{"n_layer": 10, "d_model": 768, "n_head": 12, "n_kv_head": 4, "head_dim": 64, "d_mlp": 2048, "vocab_size": 48838, "activation": "swiglu", "norm": "rmsnorm", "norm_place": "pre", "norm_eps": 1e-06, "positions": "rope", "rope_base": 10000.0, "rope_fraction": 1.0, "qk_norm": true, "attn_scale": 0.125, "bias": "none", "tie_embeddings": false, "parallel_block": false, "init": "normal", "init_std_qkv": 0.0162, "init_std_o": 0.0, "init_std_up": 0.0162, "init_std_down": 0.0, "optimizer": "muon_variant", "lr": 0.0141, "lr_mult_o": 2.0, "lr_mult_down": 3.0, "beta1": 0.95, "lr_head": 0.00361, "grad_clip": 1.0, "warmup_steps": 0, "schedule": "cos", "final_lr_fraction": 0.0, "batch_tokens": 65536, "seq_len": 1024, "doc_mask": true, "z_loss": 0.0001, "train_tokens": 803700000, "steps": 12264, "dataset": "wikipedia_en"}
Each number is 128 + 24 x the weight over its row's rms, rounded and kept within 0 to 255. Layers, rows and columns count from 0. Numbers have three digits each. The size before them is the row's rms in percent of the matrix's.

# layer 3 MLP gate, 2048x768, rms 0.287, rows 1208-1230, columns 288-383
100:111110081156088154161105101125093141143132158123112101141133109098130124174111124130122089158106168150145125167129105142143144132144106107135092103080109124150105082141117131105132138098180089144110110132145150145070123108109121115135115097101141120138134167159125118125123129102105148154
099:068125148138111183103128072089129120112119115128113155151126159165129117114132102121112151124105134097086099135133153116119073177162123119128135124110119127146129139119140105180165093158157137112146176131122092124167138152127139123113122114114130131147154103158091119094163155104159124139
099:125141174092111095145131143087117124154149112119132108141081153135118157121133156131103127134113103126177147074117106143056162138133172172127134153135141138114179136119127099098135145138114073139129151157101131134143121108138146135152073088122109082110136143167121104147097114089136112134
106:118181114150113107150188092104130140145147121146116116099099102145128132123147127137162114116117126188127062088100129129161159111115149121167119092134131187150123128123127148136125109126104141129123069126150124113132148148130056130087120157122138102111132107142105141113094143095135136137
093:102110103136124131117124167126145098135134179100132097129146122109113145107125150130094121147093096158121128120105113135144151176146106134149146142129132145057187124149117125144138110136165138159118096094104106108137160147144148127094144110105106124152145114109140113130116117131193120122
112:153119112085128128136125161157140070092129134167122127102117141115102104080142156135135121122116151140113137128156136058130163165108156139149127062177126077163170129144094128113132136136115118122161162119142119086107121138157100141128175145143094162159152102096149124102102121117112080146
093:159081117108147150079155155109140098166098095146157130116133096148152150105077146128091182128146091113109136119114121133146157138163155120132113109145144111107096118178124101127145150174173121156112103131128147116091136115159123114139088125126108169136171118141138143132138128130108096191
097:120114108180115129119111166161095089170075164094142140146138124125052117132133146161119109135133112119106129165131156150146124137128160125164110169144089117114131139157117139136133135118110148123086121137115142116120103118139103171161156180121145081132054096128118165130116097127151110141
094:158122145127082067130142133139132135120092078118135135132102124119154132151117184138145115075133109157165135076116141173135146113132141116133111162181149107115125114124136144093111151140148160140136138104114127116120132122083122094114154126083125122175148085120127153096112146127129113168
097:124187146133162117125118160150155104133109110151146105097120147116142115107111112150108130087138144119125135127159125165096108126119148107122144114106177131135101135153108140156123120152186136111146145139110142172124109132096111123115131134128115103159130121073114123139178112149182132125
108:169157114142135084130113107167133156074111135116107122164114159114087099162109122147112113130125093131154139091093129104148146121169143142149097122132124134152097119127175153107126130169129154097121177080155117149152177154150130155082131114125162113086163113094115138119135172143141117119
101:118145117153165121119106129153127122111131179118133131118143114176100186165116143130120118140135109170099105148119137155121084141124110140142135088122091146166109108154121077130133166121176112160131088137140109141130151080116133122115100131111152129114133098081117138172146061148118123116
099:143103126134146156141115138093149086132134134098087110098112151146122119134129116091144116147116113129147127164105131117090125105139145126090139147138121124111173096102102111151144133142085101079137131161145115132125151139116127147156104116105144138107152154160151133115121107091128132139
106:115113146094140126129094108102118119114119127115118127129139119164137109133123160153168137078185159125093137085151126133128160084129145128105116107132127089125135149108191145126067127112134130176160111118116133174090145084132098155127084097121128140117117159128121111129148138159102130117
099:182085153150146198154109126158091125114122133075130107087110153110094140093136161137116141113155114147124130144116110092141116200106129071154125104123169108116083127137117104121136128120132157134127094128138102118127142072081103115121118140140119137144166127120147105087103149107131118132
097:133145153118153091093142110133151127094102180134138127109147135180101149127090089117115134100125114135169120158142147122121157094131106134126135118159080156074147145086138094150164130090123135135118107141113139101094152116116183142130133130110158126136150145098179099144138149119136122159
099:153120133130181164149140138133108176087115084134127102121156170111127143133092186102114153135141159133164175104127109121153148127091131129107145070114158144147165083130095143152165134101177138121122124133136092167101157126108138185095102135114142107131103097152114150125109131136151147171
097:108134096150152148113087110102104121135096161115143125131101139123113080138109078124104162126138085152144142115130086129148140065112132128139118141143174136090102168117151121142117114079115171150138086131133110134127086146121123118156088125117127084135107116153148157132130111157126143117
097:162069115098123122173135136072121178144108121105173112134112095111092074118074149140160101114106139128125164164102140119159139133132105128095157144128096126126105114130134092148128151118141119136173128129123098150139106104190119109182110087088125099095144142149144131147174153149119156106
111:156179181131119130113165107154091122126164189159132149106131130095189103157145107129191156123120156085137146101135157143133124148102125110103126119115180144103149133132127139128129111125133065129135138160163123134114140130130138125110117162133137134162106084108096119183107128127137126112
093:128154123103147130129164122148122173124147127105100109109114144110131137117153180115115133089128161122133138094152130149148125131118107135118123125131115101145110189116094098128143137097145105161139123101111123094122128148109137146156164155160081146141143123154105129152127122181152131130
095:136120145110169118094124111115138137124107166149086132146111143102108144134139078162156097129125118104139074130098128113116127134122138145098135138123141056137101112153141134102135108122166164155125117207141142128089124149141129115112101137125168120126145126131152112128140141096120162139
092:173128136114091151134123132116132148207118064132119147123107112155117112123120169123123171136141132125150140112102133145139096116170095127170122133152120164167162117087100133157144124107097146110184132094114092126137176123148175111123151187114165143128125122125145128121119127121140106131
# layer 3 MLP up, 2048x768, rms 0.284, rows 1208-1230, columns 288-383
100:148134134108121136140126091099151136123168152128143123136143114081076151137121131114154112135156117155158119111114083148157087185110118100131119132129103088123098110106163103135093122140129131126131111145103149125113182100122106090102105146152140122156159147129086126124120115159098133147
100:111140100116117119132092109166123171123137125109127147154135152142120124143137119108096116087136126119109169135099146110118085178068132122136110163108142120150110140176173160130168150093129129135097149169168099081140149127089132128137147163170081130101142106147139150134139146144141119119
099:130085095126123157135104128134146141135124120096131110089141125155103134146073117136087118164131105112129133112156110086113111090144125173130070158149134120153096115096089124156127136125126120140136142101135118136140106120144165123111126115100143123119146131098134123164114157132171109119
103:075106115193136113136138167162138111104130080102117143128118114121075158113132106112106090143138176108147125148135143095126106111080107086136111119125126164137112148153130105145115117167113156102172134167103110133115165193129147130150124128128159123146112131128080125137144085096130116136
097:093117155135143097116098123130080094083142104165114134154070126140136133117103087170123158135137136131141132146108114085114098127136102156150116124062094115122161168113141087131119182125104159113169091136088163108140109096093152091108123112143138135116095139175113074098089157157110111175
112:136149124137139140197114106124107188130138162112160133106115095133138125123125150130098128099121142114120114119146091149112128135135100146121101117127111175068135150147114109098143135105136095133133103119121124122162123161132178112137138118135119105111151125147106143182176131108133085133
090:145100095122106089128141132124126107143128112087197161144113124158111105172107153106103078138159154144156077095109164097099123120126131151152123115158093165074102129135131121152094153101170166141165162164126095155109105133125106131123111145159159091092158115168161142112106118107134176146
097:135177122113150172112108151125141143152124137118118098093092115127122133118151101102142118157111096150176126059103108134189130110115127132102115119134175124162128116108129095128140110144124144145123171142121144133127144097099132135097142110136115129166107138119136165148122125105125149092
095:143134115107135088109112158114128111162163141140158150125104129169123091134104174111134169092089130123154145109131126142109116151114111140119165123135159128114140129129142098170103125075155149120114149118159141113101153132094123111088125077127136147204092152165153135131128128133111124088
095:156171144121157096114142121116087124090107124089135122140110118122131116156128119144113122110130137153118145125113104127108136099113095132153139092110150150159099125126110147145138154136106133143082149129162132099106127085157108109080072172128132129143184112138103123113162117120119178154
101:113194179108122169092130097138112127154127144089110083116144116124123146123159063106153185135123144163135134082114109097131081100138141127127079145129101166117127149119095084124108160174104166129122127124079092120120111153166136104145144153143124146109158130177098114109112117141137155123
100:164109110112125125111133150145150101181130090135158124157110160093105132114115100101097132144125125105070184109155147109135115127162137103120147119152159144121131138121120162167103135085113126090122151147118110115109138155150117140146114144134105091126126103129126115114101158151143145153
099:108113117119162121124149129119139115102119084133168083093165151090117109126161114081118162150144157171141092130134150128118118075122138175099081119106129125130115131142121117117079153131150202162110129146148156152118114115124124114163122120096144121163098125121121120086129089082115137114
101:123154125108084114142154070156111115117151149143162107150141069140127133131154128113074115143112115135143132109158098158135145103144134114098109127128100175145124117099085127132140115152134133167125126133114121103181133139142141122118146152160081115152135099140127138119140155094153145150
103:133113110122154096115101137149162122114181090161133126129111146121141098140169117108159134100114106172174116127117152121116146128095172130126093133141120106130135128115114141150087155090104157154139149123156168103092120177085197151178122087121104110121110201097086180127138109152154126110
095:130112144127136113092147154163136103136157126118143116138124137115130135107147144124108155108156125143128129165126161123160143090130113155129119068113141168118155080151124110128121121106164115174147123144127115165127129146135098131093113130105119096149131131100126085143126089110081131126
101:148200111155126088119160102144101100107126084148154178147128157129143134125125117103140133137166103105168131156142140163107134134144123119120135127154126136135121133150115151094086142095157107134076115104163141143157111125117148160125113109150122120127142156099145143150180086156136080101
100:122161121141117134124122105119166128131081090120110104097108158132145113161119101102114138116108102103090091147151119173110179098103096144127080136149108161142082090175118125142128141100078118062110116129149120106118147153171135122156123148125154149148164105156107124132139139160096117159
097:116131173118150119126093139140118115126113134150098103119109161116136093111161109072125124151131106134163172135118121132175152159194109082159140122095089113148167126091095103136118151170142125137142139115055127117137161088103112120111159102120132141093128123083140126085163108087115148132
112:168084130132125154139145130128131141145110125136099116120141149110109146134117145170131111113130141172144128122192168113074165083142122148153144107132151100149125102121098106088156112122089157140127136121106121184138115088109130140134125124104163122120151134150138143164127136121134120123
096:155120162153127132101131136137155132144168158170122132127075093134091135084095128146133127120143077171079148140127123143131124171115098084082134141147135132127091161132125097120137108105154144129119144100137122142165143140137119128130116147128106161097152108129097128123145133141101095140
098:106099161072141092132157138115114110085111095116151143158067088096106126094144120135125105145167133106155105108129133123123151145191128126150150147126137119105132094141131123139130145101120129131126117118133108150132099128110101141105148116140124136150092148161157134093128137131102122151
093:093191165182104158148136145115140084138114156113110140114139122155142145128146171145130096124103152133142124152110112086137162145115159160123098145122130096132141122092092101121088126109138104163107113119118108140120109106106094095134137140124129127118161164130108159126130183115124113114
# layer 3 MLP down (transposed), 2048x768, rms 3.57e+04, rows 1208-1229, columns 288-383
100:146098142154166117106161145158149130166097133118137123130111132190162088121135173083118142152132158164113127145114161163082138102083114123115135156120186094067147109136125104123117147113142106080090094153095132141139113104179136151094152071121153142141173061130125179092146137195153140104
101:142116123084080179148120151087162158107128107143137152137110110162160123082168114124103129160108131107129124146142161154149134116127106097090128143130160088139127144128090177123178170130113112089147141142092112104117142116127114134137179149158058153142114118147149149121118163161162136135
100:125133138123137104114108141141119090152115138152151150069135089141100125127117084120093147177144090150167130175144136082112136172164158124063147132144115134115148111112084153125137185093133160145158149150128115149147155127130110150158156123114059098130161127128122129125123128129138118143
098:088135134150114148149149123189107128121116069092150118155100109138076077121103124126134150135099120121117151143110156148161118152108105157140142106142135134130141111142125147101152108121121175137120156147110111113121093146122121175097105133139083140144066150150114144098120109145113110139
100:134137185130109092171142160158157132124118153090071141105120106154117078143161096132127141103167137124129099159140133162110096151135135108094120154137142147102128122124154134165156167105095149127118142159136140116164146136137108169126141135096175104129114141160113121136125180150142131143
104:147119173144144163132122095134137148163148130114147125115128092139146113151134160154125116135144118146134109101132115169159112091122183131080114128093179106135106121141134165098123107139153121151133101146100144085117100106124135100102109103124103123083132159150098116165115090128127103152
100:123119091159142135151098145150088109159199167159118200151118134127140116110187136120126122151100101112127182119131153126114138147136104122138122120150139112123144154124088159101139120107112144128110134120145130121139118127089165074110138121132115054127150117121136163124193127160123124128
102:147122093105144153138150084128122132096163141103152127104097125111144100142139122126096137072112132088124136102160109129128134134147181161108186102136131107138116147132123095102093147126123108101099128159146149133107161176145180147155177144109112125109106112104123122142115134163156128099
101:155067110105174105174148126120120136142122108142112091113106094077128143128152136150147096128077169150106101130133121123134142142114131142127129117141119140121162114107133130088175095117085174090099126126124142140117160156103120154081064098157118079132170160115123140123140156120133122076
098:123122090135102134137161141130144151096126122137165111112125078126135117113136146111137133117102141133118063144117153137102157151122103128136084103146148100121084094154107135144131126128129167103135160092130141160114136115125110141081102154148119106168146161144116122136080114120150096142
097:138142133124125142097152110105105133153118151120115103114122167142118143147116116142153150101171117142155145125120056128109117158126126161137114123159135093132159141107135117054122080097162092128121120105143137130126136122128080129142126137094154140146166133131119114167093135139145169107
101:112106126142146126140154149093143125154136077102120135121104141146108122171154096095122112101109151141112186149114138134116122132103181116125120143124150133104113103143135118132122140141092160107126174139140130122107129127133138135142170148097154128144100087162136116123072139142114076102
101:151138151137143156103111102141138106082148157123155106130122098097126145114101163115121175095205123173153134092148128106137139146138105121123073135155141144159128151157107145125086107109133143138121120145184119107124141127107166139122133135128125141134132166149160141109141094119111082149
101:131166110086109100122147073138111140085123148096152130157144149163156118108113151127151147164137128103132126122106129143084113102131138107127148116099135104111102134087094140152125146162138136116129131105154140106119132131148154141077152136141109176166141149127135130111124131152139147092
098:098135143109170109127140112119120146151140115141109155145084131153160109096101125118117109101133097136137115133153106149138139192078120090144128140102122100130171097084115108144113113121102090146108139139159163167149130157096097120130136106143129142122080143113169112146122155105145160082
096:161138132127106103118120099179115180112135128101150118177097122119122148123133153157123156138111146113126124132135149157159095069076125152083093168162115125189100108121155132120105141120099085122106137083123116163111135146161121148113153169142105122142148156127113128138116096118123157127
102:105111207114135121136121106170121115129090104122173120139142153122104141118110129106102093114121095162123156154118112136125126119159102170174111197147152116147110133112091102091141141117118110170085189139126116114128145116147160121124118115135106150100125172105136143146143119097125169106
099:099146125146159148136118119166107143121167125132149144162098145144090095126152122161179124131116118106087141139188082102143127095142119104132142146146097116155089114119139097144118110142112135068126107126138124082133118125122133104113141121168094095122130155127154104086157111118133140147
099:123184190087133138123109109135094150105122100104136128104149122131150158116121118150099116085101113165113153082121183083136115124111126115141111131155173131113108122137114158137107094118151149150098128149149098139106126131114147153126170096101140118116123157135131154134118145135122100178
098:097129091104159123130148154118129136134120140120077147127131117124125151126169156124116114120136112135150132134171157080106143108160185131118152094140078140139139138094121080068132110101134147130094159102113142147153111152110148133130156126092149176115127106140132142113095093118123123159
097:146108141154167128177141143157085103150130104119112143152154156136134148143097121150138135176115107146091183152124112119141149124119168116143150141100143149118097138121113207142117104163154120132093130103124124116173129142132106144136148141121106171115092179128131094153131145125140129125
099:122109114146148100109137123143087163129159157156155115159122087160130103148126107121138105081108103137182172135106119126125133126106128187081139171118139142132082130102149167154107124146161123139116154112107116146137107147149151115108140144101116137167129103143110136117136125104180113139